From a checkpoint of a small transformer trained on Wikipedia.
Architecture: LayerNorm before each block, rotary positions, biases, attention and MLP in parallel.
Training: 1046M tokens, 15961 steps.
Each number is 500 + 50 x the weight over its row's rms, rounded and kept within 0 to 999. Layers, rows and columns count from 0. Numbers have three digits each. The size before them is the row's rms in percent of the matrix's.

# layer 2 attention output, 768x768, rms 0.0229, rows 145-426, columns 96-143
104:473542506450444489407568396514510460519598455362521445586519519506489428484518458538542545499491525539419383511499560540452520620441442504449396
107:495522384515515509484433515588539578412459497537521541429488524526433396417587418446514590592426505586486517505513515547574530477502569525536531
109:503395611538562474546563367633538561406445539529514454494545589555439588589568545434483386414441517618473516469462469507514453451511494548551539
101:497555531505540540483624586547487449539602506530492559567474554460547399514490495489338487505365490511543453464531505522464543535497548464496496
112:441469453466532506522512547506537541500384380391617528491477454574529482497467412529607558385588561497532522462506426455557458485502492533457507
103:514534414548505379416571477490494429494561536415506532528468485543460523485522553559395486644491505555504548561543575544488535560435469540550482
090:660423461501432504540598475510545452447524466413506440411538501588384490510430544520503516470487474557493542514506536558595493484450405510493441
109:600393442525486507532527598428442425474450481560557539550501452562540558422438425461537481487526511482492470504506494508551441506517500480527504
092:568477553462473413451579513458663494578570480334544508539503554543511515433503553637486574424605510560515382567519507527506502584505460420550483
105:526478383436534436381590392524526531434403477527453579412573549541344490496511488451459509531510490508501487464517504470584498412494426484444443
083:371493388433511527548482484563490427511573512606528549505516508401558460479430448456567591490464475461466485557434563561465520505554529514537429
098:503560461489517393529575486471506408620518466490438426583493507460395563491481414600514416539519539509529498474515502495476465514460478501533452
094:431524609463528425539459535521530538556523494453508579515557506505437378572603451590493498458466459460492455492480492488493490589522436414544470
090:550565518496431457536402423535458547506467467517505573437467480588313416382503592501434453598482459481442568550462504529503514514542553405504541
108:505484488576467477454563518519601472501511437524524494562452432567480526557530581534414490545517529525511464534525532551470554545403550553478433
093:494347618438493452384525404500538465485481554476513466528533612521564607586513386442527531488572474510463540553492606605514582491418461548603443
098:564486456502531539505506483494618553464524561517525466514412482531440437574553383404555465458600446510485485499500506552504502503510528588450431
103:529551524513373454555534408404467460631575617403498509660603552592478503550625464555509560522536456578526536544550520512514483537505476507452471
097:452462449630487638502565547478425580570660598584443562594573414601543511471502477447518523502440480481520471487481484517482513516475498518463434
099:496534501389391399513512550601570378482621500448437427504572620511633471578528482443522524552487492527505433531486493537489536551514468481466463
097:431546526439529442492457655593536411513549533507548574370441562566642534502544545501458558574415511562451590538513436510568539542438447486510494
103:579444409646530625451511540316480605557422477528469546438487396529450472457537404504487555452469529471522439451465457529463493529521560530477476
095:599416509525472553415544279473533499564528479628533481579542644393557562433445374464516544540565533493522463529471484508500526470563509493562510
102:555571517454602548505557601547516442534356477509455505663574605546545455414546449432484548513498521530447427481473475478528491478494506514518538
117:488448507454468414529456499425523402497524582544480502477521568482544497634615489453453572497428432411548487445432451440443392473587511437470511
113:552451537483499583481567426501444547526467358480541522530525492432433546409365518469498527532520577460577553467537446506562465462501536542467435
110:531415500484464442543460453449482478492423457467456571486506568468467544588588495565495451505468474524491525445483484526451521551493572438502498
106:584601427506494466573518534496468484516375505482475552544538569530477420552528497508480479399595524525562440497518511484520541524482475493469502
108:531496532448448460438507550486437412564591514578467563552539453435469512487469541571504479554503428494487398510472432517504459461590473502461479
098:544466514427453453478447589468436405554421568473530621522626446501435497409574529494537526502498508522473500514462474448522449456473420502534574
102:430523454538401526468477499463480466569473553459420491536604478501484487490554474508537456545472460521503438411519515487505437518505413478489472
112:415482401529510521482425572517441525418543394578546492514481443550461464455537582391541439456502574489570397400454439482537503567606539483446444
102:412454505587519421505531451562529480470459507573479586503462598557489471532543456526476422413522477530464425526413474511498549508607527509542555
112:378505552581520515476388456584518470491516343435611466509577366576466540466448538480605563536565432513521495520545497483420424484513514513467538
105:463472501432518490539472518560436469412479514478537435488453531609511530498499512397527592466545507487478415491484597507549441529474434470508458
093:528576505379527549449453508499483653417474553502549461484402499413513468472530445502496597514562516542540445528453469531483576549492601520498537
096:498482542507640518447523487503470517560469445505571574419449438630415480468328473594515511564467548512591466493554416476504471494521556465422545
092:419465539474536493561578528451471495537461458525500441350468542493630663639575487547570463455640462534437530526545476457525391518551440431503500
103:438577441496464509579577524486515450499470573427518480576571519467453487481530506425529491454491443501504491518558503533498466483502394459505499
102:395570556606523528411519470454522521491532527523358463427581446485487483505449452635579449400487497503464475626471545551521444516471474517497476
096:540480401476517547463496651478569377458383474525491367552506469519502654623553416488463430407485506438560491505483505451478458440567566506529552
110:505557446469534524534562549572516514494505501559406547542535448447513540506480465436498474398477532474501463491502489493499473549537518499492513
101:415469535493462504442562475522555412445520485571442511525590514522612602538515468524539464439571456513494456586610544504463570529523497464467469
100:573495502500515536602454599546561584522497525515417468389494492560552483426528507458644443479538441435520534544506510533489444477530527509520492
106:474559697532495512539513486559499566531575479528473485562598474441488569462543494451534455467456505449508549572583477507529504491534518518441509
107:540547533413440553596596581576573539493559360433508383463526522520482418441410610458549575426575463584398558570502508587567566524473434513508474
097:401536477484531498460389578594464457486523471449566504484459341606529343505596572497536558554551530517500537444547484491524526473540509491470559
099:580466508481521491465441454592561583629578484547519506470507571408486392519583663521397479512448526460517517495479485482522424476517510531489574
089:406502583521427493416445528397389539570473499432408593483394498405613521509476361527494578547554531461511497523559463496534573472466540518508525
094:301465455477535524502404521486622509453383527477537467427389458603523496494556427480543515525631455523527520475478509527513508463513566549484448
093:606454480557458431492438490539481591446594320527546461543561461560491412483524548365476443442511499457544488519464465470519495399487525505560547
115:528538547480593436428606627600549479524479613501568477566453451465573414491455546535490380536531414559422563540541538517550495521490434466505495
101:575346435567407533578554545493548410540478461561367555559517512552561525551473474487457518332462581486515470446486395451570433485528544500463538
092:393492439557514449460514598538469528564453453490576615443504503419511469500570489591466400607528521490472435445494521495503440494481550516440402
100:592550520452426451465371558451541430491414450434565465567503527518561495474513489497483543525554568488562557442422429453556461428577517463443476
098:525431535444453595586571526531476367528522473549484643518621403421483515510474498432619516526532512534431483520552523513492549542447452544504477
093:492520533507446546485517420422525523521518417555508570482532475516455497511517541454418549499488602555505550444534451466527597552530529462444654
107:495543509456539435571595470604491564484463646478437482451517512459323557551544467437558471451457507506496492452495447462508462457526497498477461
100:523541577417402472449385447447499468408509586414456488526594439500462520532509553559528527530543474474507368484490414489398492517587541457471506
092:594546601453540589443640432586481532592531491469563470606619453540625545511434532457503581574417504511589473461473443458532455427565533532393528
101:658435527491594608506476461572457622525588542542572456552435476427491414500526523442564369533420576518501561435542383470564464516479519507517563
096:457426513502558537437546567551439512454513554578548545432404585448502523490426577517467447489365437422593381529450556466390523443545532470519463
107:519537477498510533504553508553463610380544557481505390551506514397561514497343465518457419518434478520462445510507513527497533561500484524486527
098:557522508452581504488552475473481614576369628421598459552366519446555323500483475611424410536532478497502395512469521421429466470533486419567513
097:577469491591448503503466425469412579493531499388478434505453483569353402394357457530557511424537509524502533508549551560514573535498520564472469
099:530471513485493582551377518579525498566600548494539538469562355542434319586522507389519475548379500407570571489402426423424505435584533507502540
095:537422509557514609486502406484527624375430462454517398505475471574493476570514396493476585550480567479477571469556529494536562486465535555505551
089:528496585569315437449436454502547501513555465476386490492612489516414368538457593422501547444475452531497457554493523555471542484539481531523538
113:426510460474575494422584514513500413467466494510433422585513426505465475431501551531486483453487554542529442431539508510523560509452497496428507
100:383478469476524608582516509430443537413516480446504501634563433552507512496516388548518542496522508468519520513557433452533430469537501458479541
096:548475464527459519597428582564445513476515483583465448476554441507615640482543486502509523450468539547446487516525491509561499485445514505540566
086:548539458421606484597580566492487506447404466481528577386454511512458497516462408463405536338456444582452490488467493451555471485510480425519503
096:504509413576547473470563460418416562528478484480400355578494407514610503621412513466469473342559486543547431493528491514423565489531480556439560
104:383469547532503506476464470564591465391677571439447463442446546567571538546593451450446461567420502597483545512597576588559617565464507576442447
108:574583581473470366441448464457435541553405437442555561486491513449403538439446462570546611494498521518525466418483483457570518569508524505430508
099:497343484479437517445432515559534458532665528521534533452473580432530441578472503467526543466523488531484453450529482528514483501552520481439502
105:503505510545491416454481449533494445470417569532427406468502556457525524507457434585499491473444479447487448538510520534429510525502535540468477
103:495535511503517526449474555469480360475506415510520624551557387527414574369525523661433498609524468462535474505493473430426460444561497420515511
093:545439537478473484522541641408391420493532646452622573584455456344638444593499485532338497554386490492510468493456425454501434465544431372510560
093:459485593575399531477519362511511500652503508517450524497558539459467534550497454539558505512634488521461625449510483448527501561464480522490585
168:518497527523576415577529514513412369591464578577533546498498527413602394450526538584505491532474391456548481505463556537477488455525467453609465
095:461509468529373485454306509575548510475526393463442444419583535621506453526495530464589522540601494513446486597487500578467561555495505505513528
093:464477442455520432427507392485653403523631553507549485417404476499547530477473530559443566541483570496574513445470472506486512508503576550452530
118:517524449450494582508395608534435522490609439498540425545548455523543425458502441403589501419596528498486549495495486494495610501432525492509540
101:548573575497450499498532511464469390574549505469542548581477546529414571487483550507516488561443580549436573468505484508557514518484525520548469
101:554460435421417573550465610572486481540541472494451538546529359562558494524509455520444525557484453475492494491424485458460426388528483499510492
102:422534436544518468350465438362575424610495507553452511590466482523450460477503406487480493513531417614456497532516529521433581566459438503573553
112:514510511514487493587472559521464556416485536447482438535397531496535505499400407488598488468464541440510503494531477482465561481438526502474451
108:502499492494463517480461418467449538387552591516489318601544523506493434466521458475490584627460564522507514496473464431580457446492503522500508
105:542450505559423518470515462452587525534533508439395484546517512582331430500576367403515574459547510539435585554493490542545555595469501527517572
099:514472529481534603528441611523549644401586541405555443463605481567491444536445537451511464547533460461425520554541482528486473498437416476479409
108:644521510572400460586400538510502444612512498433504453471510424504376518429460604571461419437536494512464557543451494571492450531482496528535479
097:503563523495526540555604545545501543439519504443445507497631484525441561588608520438515648546361468486462555572524572525475553578434462470556523
103:580410490511515525425393431500492530421468508485484408466551500464497535478517434536545612494513441456509491475464540461512471423564416465477474
092:488501561386501383462554418537537410501504581442531571474604610510499442509508497530522542579570507598463521561493552570466487540465481575498513
099:441511455560618494565579529444435435496475502621513551419448421391380459583559574471457463570507404401556458531419484466404461444588551443531459
107:581637482435410505409503572404621500479517589443386509472518430518325456575479428515485589526421526506464519528610496530515480542423438584507528
113:513459541454507551523609489652596427421538509484584533433470557593489476518519594372416553652540495490447492528482493502465511511514509424509468
090:397510617477460433505449478479585459550461566445458605497482452561399490414456481475573412498398536456525508474453558447470540469467472549456470
096:549513572535489485417512479556421451468518432499522479542494518582514539565398510490503431492556503472516437477454465417490474422529468416558546
095:497507505613543523388487508364518459482400594579474547448474385431476500573480545573384543530474470437536417545509541560435566502524503515490435
090:580445490540429466536298566398465509547534438393596507464577299527551484598466545447524459586453458475549488510500473519454493480543535462549499
102:476516590418416450612532534482473504594636456565470430559522540634522453588512456483644536343687456494544568475485567606524503499497440542494407
097:655506448464491542505453544477540553620531417427547481520511426530492361453465439499530499495534499575518351435454459474484435544582480455432516
092:515496415451582498621529457435487513423495476532505548492533504620476490555586488497556581493568480517509513494542452494480543432546461509486552
100:520485502499463528460452397455400611479443481502568515490438525520579394484350468522504449548378486491447478492437493434501489552530525469473514
102:346490567562488449480530468519531444437439486491402463600491566549479546486559433610522551523568466515424502556531578436504559550425407409616590
105:479518530570370481431395546489576590409591473523284424525634415480486546506507560509479424531483493450506498490506521561519470473509434457534467
096:435590517457550581538568522493448467572587457433491521684546472368541464538439456469548542543461498515493424454459513488496447557452515469499436
111:520509429495488558490487565478528514530541555391480424423403426448537547515401470565576487491487582492517466433471451517519493491536532471503509
102:473480542558508584444511481599567492498544573509618517450467478514495602477459588457428465633508448494465552506486561574466521528507453592507495
095:584513574527514492514487532512465442553464546565467567431472481435459480570469502561412615489437431523550494498481483475462503527528549524458499
099:420660471483469519454440599436495496501472520446489528439598463567506477568547511588470479448515506485487444511530519534488476550504480572462492
098:441508499456570527493479509561500496484521497439451509509466506509497461488420471524611449468575471539465522456530473514547450509488446528439414
091:545574500528550517517659323545480544590536606567419569473449544466427469540569552375485544467457550550534643427483423491521502446539514571477545
090:491491396577430491400481512466424508567438493569454488449385564624559641540476378453461502484416524514467506501501588540560567609444443458547409
101:518386532525451480384558373452604377536451411536574629379414446519496423578457495376443538549604451501509506486506472540472434478473481527505493
103:520579490544546501564522480495414535483563612377460440487466461414372464495549592536414562405480501483542447467418468435481467502604530411479536
098:602514392546496469529414531481567451476546508452436367595534409481522486417481467539481488590496537497506526556532540465507539466481534494527501
097:404501517519372406575513443546439388584539509475477614366547504427373519535630480440487499602402473540538573481474479476476534462525559544567520
102:520469578514500549568545386485578509570550523502490455492504591509496573526561532478468572498533509582480459410493468442502404503507402431513447
113:464461532595602584471507598412502567463448563587511499495456475484463419518432571467457507488484426479531509517563528561476553479513528527496466
089:528611456494529526557503474617404579414563491533597456483620539463516432530467551369525423486446592500497582473536450538525545459499452557512599
105:613354462511596521527573482527561586600385455616532562436397514508530460566452462490531577432513514501540472453540516438546545489481469593460498
099:539549385538642548573566528567409562475524611578520400603333477503476359567538550391525431597440528451473443438509546434477486476482493445520534
092:414474460460539538499453487611567583410440531471554523419478576575525519413531426484563549637479469510437563550529546462527504500447522489528536
098:497597280400458458530524488512440600426525509409452441561552519426470590408486473541592497426450471496497453484474476467499442543550453410496549
090:512632496422595498446576403509573504484447513428580551508571584456397545398611372538359580563438399553416494531531548495502542482487443446541501
098:455485427454502516582439573576477520530639497438497514500603462485615476469607446474505422514468482475533502491544439425519408511568411413507427
099:462494500457569495539510548569437496470496559503518472474505511412542446460489621431470444491559485511574502447511452474473524457561572512419466
096:443540487465477508510520437470496440573457548468545553451368581433574422510516519511498509541516518555534524465544459510566524542477475560460500
111:534505467449489528511624509539494448431482524441467460501428640550499628481472479570532375572432469556465426472470545452521468503463394456547465
092:474370453429511470502395475479516464312311481453544330435416515560535613470486480452647509528574538546517536520542441503516426493475452543473474
100:608457550574428461420505538542570537469497474501589516528519444550613519502406627459419371549498474591457438520553490588495503537495418561471385
101:547613464458340604550479525532392580432491551464432470517439496528461449451479473462522459478474506469489407561484489437406505525470599497533530
094:543488518517548469460515591507471494453451483553588467539423484510558547530548443600447495455570448508480534503560542501453485476504509496522474
101:563450464555446551575462431571493560435455504536388541529631574379438419357537442478382319495457451480505531554495535529467517503492441443602471
099:459494419471449523529442517504443543457409463443496424416552520558506587518487481479582468421574536471521533459509546589506551535486556555503500
096:578533422438588514689581597536494522516461563551558457675594611425644481407588542504382464565409523485496512494432498512517488458499486483533484
105:558620491537507650533521515520503476480389432502469522474460448545447452416461467525441447598479506499539561514482484467506512456518528490575559
089:451372572456447451538462423508611595556523526471590421464609465471578572443489530518493526534503487430481525534583486502429488526527425519487528
097:507507555526440704467424601432516525445431459483413410483558501466524443509503521370464575489481469508499551523449529514412509502457504526530470
095:597442616453409380518450457540531458603570434532470628372575517412442664415533576525594458520545542447495505476470446527467545548465575537483541
105:536425486407459503413447604504540497362467486476479462571533596577452549577597384504489522445568519590474496517533455472540621554481471540460510
097:647595508592448505587490433397345546583486476553529550551499479484379511341395521542489460456486485519524545442483449453478535412514602545501538
105:593502455477492548605478472455452458599462476511622490566584517481420411434605456498553556489523517510554566511537545531541519577500550568469518
096:516575374473520548575542547515435453518488509566442524544498518523667481479661565509430413522476477467500517511449560541374529486515490533539491
097:538496461513494490406578559609549554400565477558531363400489378513491590578334609464483540530505526490437585523487500510460478544490448564450468
092:475537480495552575525437503561516558438554450500518450506639389562490495431559523404546528435617482497523500507494484497488544497468552574463540
089:579593528509549534505469466555498622415403453512399535440538506487445542392478602546451383349389507455460480485531489484469443551486477453509411
100:456593494504416484431424568527549440486494499448484471586528471582455450404476542536468488436497424519468449453469542581495497587491471505493418
103:533476476498391439450499426437603383548473401622422490466481573488537608453451329480523572482530448487584492510544495512501520431524439440533500
101:506486422528476492486514455471468545522514533521573465375407516520541393486553604405509583414477521541524519489517516432581448532528467480494552
105:441489558559492534445478324455550602477488432523411450452489609458563625586540507467548554417584456463530490512498510385467451497527526459512567
096:427432443519596490423574518422484372570348438592605525500396449497487460394484471522469441559464515493453429555475530492502459460543490460545523
090:505524488417481502521548545538377481523474583529539493710509440396590478585538461401467498594463483511495536424478446477559438508513461451466480
107:565473517591458578528552399554456519479591474454444517497498464537409472550469547540535498483553466448518465485485459451460482512538484486485551
099:586422443545519524490388504454503575495576478555478452496542358500592593451388514442594478519479438484574425528528459402446518509561531503388552
085:551373521548506565437508416512521454497422414499596468504536496482501542480314576484515612578549419545512428563480519444452554489536457491499488
094:440630430549556413646528513484485356514565525534466605550526494541418470511421464528542445552411470509499542500490542565506506524538523532566554
114:632459498561430443530368551472419524621436498452579486457541483483557420482413558505482507536479631433566500486468382438518451447566515503447492
092:526453615432493462592555382589504487430547531483505401561490639502457539521489614468530510575489421533491509470444516553484537475529458501523459
102:501529503454486502516507558529512495421490465471497475504527525503491587507461553483536423541425524613489631451516458454565517497494450490444518
101:456552678550492468592554390519535490505438461484541506539529526568561566549516445574548489451547482422464579534624457557497453555467520500424466
094:416463518417625560577532409530483564461510516411536490481405502512432456486371540518550551578466519462479471567480505545485545487469554539551443
109:403463423485543441538474628447520457420475524524477477461438341544498595489512513571442384529474518573441495512497502536527558539468470568509450
094:558441498557458526475439442486495473552339519552488669395543457561482456422582464487578528486602470530493509552515426462552472456514536450511565
111:592510626496424503530486513543486564544531508505602527612534553432502480492508512506463488608508527489467507509505395421541410429517590520502549
099:386547463530650501593628460490539481485496526536522486478536529473510448513489568469461507547513423461446487592477598530384599487467559460519529
098:499492390493551541442474453418456642452470506460466406433433482376496376516308446526564543412513466517493557560580510520500474530504458467506466
102:540552624451540425514446498574496411580472546467528517635578590510488475428612526507513383416497493466544489559549574498411566564508547516535483
097:470432500564519447408466510436464421568489627551528480518479425567586402531481550523537469543397574464407494464417489475560470538489532462527475
093:465573492448479432471502575469593502468471514513506540507451405545429389548549499529497517540543492478427559489531476568512473482480445555492418
103:553474538534406510446458476558488555352544368434481480570533505489504479505473486515539418544572535503529465445491480509511453500487557490534508
095:446455494474455484427507543540405356502516517506564565539520474495479606436529548551504442535503434497560503510472477455509436435526494493563531
105:514420470582576528431462370492538497579549514514572479430570502467445465446459501499517572441513550553374559571551589626615529527408503625580481
108:547504485581431448567421497442497530456471464559417484426433471549516463528379457490484385431479520449530552454480483416485502392507527504500563
092:607361504548443587383536499428518626525543467434456568404585368531457453483456486539410542483582478498544446534469484469443452496492472479521531
094:464578503520541507619483602458534470617397502506563576547432400506520416473606463593429449521503470519483543499531465507477456510505511426526497
092:563538456532469376455498483484430444450506475423489376585536480562542518577529361567527526368608478449519420503468441478517442502551475455409452
096:399440460561472481561572469531538507472673551487446431528565437519599552587451482490492696478520457475417555543492504511482427506470484528527515
103:522490505570428516348473408356552543517418500491517556512563502464397500537584475575511571460571503481540502450436517438513475501522561492492515
095:433530662485464566551484488451494509407544469477549390477463408585513601595632440451574539453489472401499482538502553545459540518491483482522485
104:534473470466587515468472466569500396534492461617578583508472596512626539486570420534519393505476519530496520506489513504495469511523563501483536
102:387405511503539610512554461493555489462541609575514466562444440428522493506512532465464528448501517532488488535569471415605413567520499444413520
101:506465444492596474512627430592476471397594549510589447410503559573490527559406503465474546455523533477502503502462476416454481458551487451467527
114:438577487393500489514510646545508498450464591489487476639417481550545490576470460461529430549445520472400505533480479526464496516508544442571526
089:411505487560493482554386510532413418461484477588439553494491585590623487519615570509652459514595507537469566575520500490531453414498558493530582
105:494384414516492373465432499536544391493538474440459380468460551575527550416381463485545484468462507584471511510472499522507503572438449521552518
091:463524553507535477459550493461467514510538603510412500590417518514539505412521425564464541516472512492509435502537503481515542457485568504527558
096:572544552597503517517611490452494494553496405467524529601491396404386521513471490599388601448552528523482575448503472406634501452496469461482570
100:466494557533534488503550499540543526450525579470388503374402461484407560540539525553550494452456523504527495514470467431543476414525476479562526
097:457475457462511501554476516583524492433528455623432547421434503506534634448531440407510502444471510482518489529512508512480447497529467426465424
095:426452615432394525443527428489567497528546598436413485578517549468464622403508406489464667613400421473482429532466518423473451493534434419555536
101:465442459528539548444464502439647434526534644556542563448539504476554459540513468534439482539535423470383433563519540523467524497447512496530466
101:536440478488605539498460560476495470471583618519466418404457472501652481641552513441483571485464478521479505521496516548459513495516511476532584
103:392410561428584497571534527486464563461453569505619587367379644409619435586502589402456506434435490471511463464497438513445477499540532479474523
108:399566536609475465537507486553447516508436475481444487468565469531562561476452494503495462398448541563462552590525564573482572516452505568532541
095:544491521547562574506535565481497529494442480626487467550539456460582525542444418546447487429419537438467474508512475498531402529487431458510441
092:563443459557449552326411427446515480538401458541428576448385475483489650337429488566493416566560478462561469542518521515471483531565504511513495
104:513604474501580552475571554497454567443451545485520489534420479572544535459530446536539453520476490488492527472501499475542503513480487482538542
113:423398560542513517474558423509425483524442471606517545617443512500515512504428610501420456520582429501536508459447470444474479394544554483593584
105:455486466403536552618494552438475496374464488526479417395373452524465514499456544427531472487446486410571504467466522412429490441544477390500499
095:528526542503492559647548522533355547438541536420516441500427546511591493654552480344549506554560501474514424467459534565448503511471550541536454
108:512442462532500573545515567415520496475510507586508511510483446604505539489491451369495505498459643475547549492554426478567601458508540454557632
108:401519449527544492518449523561474562445533504464472496497487469532505521462512497495476391496474526487441558530543586572473588541399481537534453
099:560465412521455472466547547580498476471422495457557495538467556438603494547651503553437495521448528492535483513484462531463517493459571586505514
106:511391455531562622529520546536552519533480498598553525596517408508523425424496561515522489587558427519533483452455523475461476445596568551458603
103:586458445447548404482511415517615541508437502435500342621533429473475536480481485515635612472480476531450508503532548523505551538408498517455481
101:464466439468358500526434524447493469500523522526570605484457423581579426532649473447518486519601518478542405497487432544482486582500520497486474
098:569492441456410501547481421521554584420398465578352518350420607542503468526487444496568616413530446533544438489486488511531455448554520477482486
094:505437486594515576555387486495544462449500456594562582482495468525430445505437541518526365509457426494481467546523450472492444510435521520525640
103:528452531521456574550513406564513582518520538542341450546528468515356547560533487434499580467590547532480550511518506535559511489486460487526479
109:587500400526589554531528557365377577528498525440410500450491418356368430490473447516427526407387492416566468479526534504510511459497504485502414
101:462490478582502526434513373486554579562482374460464555454513475584508421441570537404444669432681514540483563488513527487533510528512510492492556
091:523374448509543339439642528508583369502510507453569450382376502581580466467368435545496520551444522438477497510474481470477519476482553483502565
103:488543506517423396525528506578558474504562490530405544489498317598509523539512564458632536481443495492468391501467545534541466558533430456503419
108:585479593497507634464544495545513603463534522600507503564459474548450605426503606462505428580381471516431516516523581500576460504428468477530477
091:559287542514535477528394340452524454426580514548500515539557571534530475556510505587563470569568541477541430469458497504543515528456425495479491
097:580523550537544501551569467495503477560522486488501485523528459443476480488541634559375462519486467400488561493427531481481547492501480507599517
100:554502581440475451589484512405581615537466493458514503498521484533606511567627501553444546440544513511515498448365431466552494451517515489527592
086:557584602441387557488474505406453438499484543476531549652422521592456501566576435525447474529532460524481540505597473518537480550463443420505532
101:562503453475532507416502549561383498532563505583553479501552509401480447401514425496496641551444532538478600459524438477533429465545491466455459
112:523365576494484489422512444409548477616522508504552514520578509566473465535562487422481596524533451495450559570511518436464458440496480460539531
102:512621540568548621440511542544525520444441580468516398483417538478483564508503447523431415421437435513432481508514631563509460593479428536507420
103:538516568634451498537566393523486411517537497555467553439622490523512621437404572547546429478513520546527434469439534515469488466569575477488492
095:574550519604607399500611464559444600540466443521424530536565508396547467463480568639504363494490530469591565489499526531433558484482482501527471
098:456561547510529418515539466552610414518428584507539521477459561533528534447508528590520454442521457539445528536428464424473480428497554530520537
109:539511428462455448520499523490453459534506506575436504387539475473595502507554406451551577394445497426582462443491467469514410488592469478491442
101:518498468461466413392409499518498430560518494563465538495559528388600414510536474607432416491521514616483520479415495509522530518470532469543497
103:445543461520510517516575508414495450470469510501557476516492532664483523530525482528521579591521496550576502455423478459489558482520592474459543
095:609517534550499488528558411498526593641659577613457572663555558388475397441494517511464504408600532496455505520513541445539495523477437545549530
097:456474432477448401495444588415509427503449525466501495488525567535498495478516492602570480523464554509495620533545510536547518505462490469542550
093:581446616497541430505406464482478413452442474454408436503508469502588466550489516523600477503579554533556589451494484506553516509500533498512542
093:423484488527555510504413656516514530557498488559556480604534444665665382492463543556533442531553523482529494529509492506537493474435532526492433
092:400449494638575404411481483564368525355525602560596481510456523454517509464357563557453368558454513561501508466497489494581573520516532428526557
104:491505579492484462536489387448553530586451538504457659478579499467424454533428480391582602514395451453508492587497488516458503547439505484566512
102:465498551517451495504527343463517452474453484592427538507511512380448618474545404516559474495552534514445531499542516457582513546493452448469570
095:426487570484553496343561423530607493444537479522489599565539534504527670476445454436471507599490469454476566527514525552490495569472483482502451
096:484448475502503506467480546492426452420479514443460403477511456454497473609433525562480543450440426477498470488459501467401463463596477446522514
102:538403595434405429504503507485518541562533526388479412541603424481436504598535436398644495514401538527433557433517469448486524488450423515482529
116:531488442445501464484508538532532403459546452484636558508397436537464471552490480466494522545568465521485508435467494500510490453503473511496530
099:515549551511556406478449509453456527559457434494499544411581462464425476493426542607461482535583513516477509495482509513531529483442486475516495
105:501450421493542620597556582498499513501426477503494412481439535388445567460448482385543510416493424590500536483469447517433548552565511502449506
097:504622369455580408565539600639556555527622497480544368535474498552539537428452511513512459495544472429522479581618564512443534488474538536491529
101:445504451535574478439416576508361467413362452539461407549479440492481511430449486484453476455446475538493519543494593588432510487438489513624441
100:573426546518453512382580400464527472608512657481551446598524600485571548606410435622483675544515482428498522452489382420539378465576465477397576
101:498557448523510560603507519544334596537538347529562519451459513473409472470550551447563533515522472478535420537588567498478584533479461529450521
110:466541438579587507440456404512488525539469507467458450587536545539517540447529449578502545519488523529482440497520495382571420505472472510448486
103:521452568538514423568370448455458487429485443521514474444559563598531492554498534518449629562532483438505441494440469453459425483545424431542464
093:489464540417587598510602512452434462528527484499505446628474549442480506568400455504520517516466487488530382498471430454397453474567475462514445
102:477557401471503445517479519432504492461535580512471459480416502519474450581536472553526467496530480420536557505468545481479524488496480494517560
095:517539595563503523549497488510545569658376371568519656410486487536447563442511469588514424418508559518523449487541507603423560599477572545472452
100:520462656492568528457535516573486533536596423484562572552612443577442497428443533613438418549503532499503610503516482466524510489484495461575585
101:577506388522440521557491432571401502556508374590543563513593462458445470434464523443571606520511511486574427448479519479493505500564568458463443
089:417515412448488494571476595465492487396455467589501563449423434575399529517467467474486511535409467450534459465466475513489461423544496539548495
086:435544366504544483482573498562485430524504455489532519558469442507452566601558440557460526546641485427492557521535482511418479458511487495553449
099:501471543487433488432474494470454454514502563457527511426403480537571512542527500492506511534543475402656410520485534456455446450602489444488420
087:405634444544489507439512546466484560507534449522508552510457446474477477519565519547539504524626540510533523490571486505468517512471568524466511
085:485504524464431440536647403338479374527459545439413519550474605456374516653482456583539626411569474588485536535471471478508481456504524583522554
100:477519467449527493347563413563552443375413556497553401413373569508471541518445559501429486647453482472519477539519533552455521537506560545495484
096:547424445468523576547457468553614565501476507480561625504467553467446488430585485519504482535529475507578433487459485522480482487563514517503469
097:436413473582419513511429509474440505454446557525443562586483531464450497492536553541470491605441585521483601537500454556568548524456499533543459
092:378585366566591459489552491405485490588536505487410516470580569462424518462544457508545559461492464523506591549583533517555569475467394481483495
089:383534476467461538511444473522494566389472412488435511516524451599438593496541465513572526461623549455528433448584502538525470593451466507362430
110:563539549486526518541569490563555553437516497517432460472577468540415543549407495533516551419538470508511549559489488494481539475555492503477528
108:549443530353421535509515440566598503496507552616544478542537664384631476542476505439483552536548595491478462467533488558528532554456518542480536
107:551493526436626607460519494587455556442465460597574475493498509402494541419476592495468426542436533490538480457589503534483596545467602546392485
102:475523447480614514520557574493480449482538453581419476420397514625458545482526503480500561466531454478546397538490489525505493449542479491500437
099:434553400484495485452548529529403597405405412548497546533437509493442428541443591482372517580483511543483506475486485584546478481476480526542477
094:560469540467479464584402547526488438478443393578509495458446479410636499561532481507624464409400517375500568502511498474461550439523531479521520
098:542437582519633448497611449530567469473444555500563483532569648535496516581490530510466455437486554509479476489437544482500574500500411458573523
099:405423545582541515493420344403392559529395553551463467409432554429560469587483464505451581470489491484547461479430477435521449488611421455485458
105:482531597527424432521440568574532484511508518412487508421537422524420432443408574532546475571500435523533456449456459458461492501515488474517552
112:518544419528568504506444569526502539516627554472509515571563525490515447474526482548425536474603465525496514520448499491541524492491479505497494
108:533599536376501395425523511437439332527369423502453426546548542487501672547534546553460474516531463435561476488492488424474468454529559413476562
086:526509477545579528560581506636472463430471440562609421593525450485588551510393529532544552522556541459497435518537561557529486475464450511618498
090:462415454488412505443371492450518443496488551571443494558498529538630566505540426536439571529677574408507431476470484473548457536497524459487419
105:453531452447527548482470553498523458391445485390463478538439472529511533497497492459555445545444553518496480541455514516439443513462528598463510
102:570461384526588508528476645452519539584486468441576565412392326484478503527351424497419428394496492524516476433486489486516484475519516485465581
107:417425375443444482537512483529542527463639434475433475433520525496482632557586472402567488427608474449464545522497518462481483475541492459552586
095:447537471446437470467394548410531534480479587468437465573457455545536419504545440647438412552443463520547486497486462538463514480487520496505444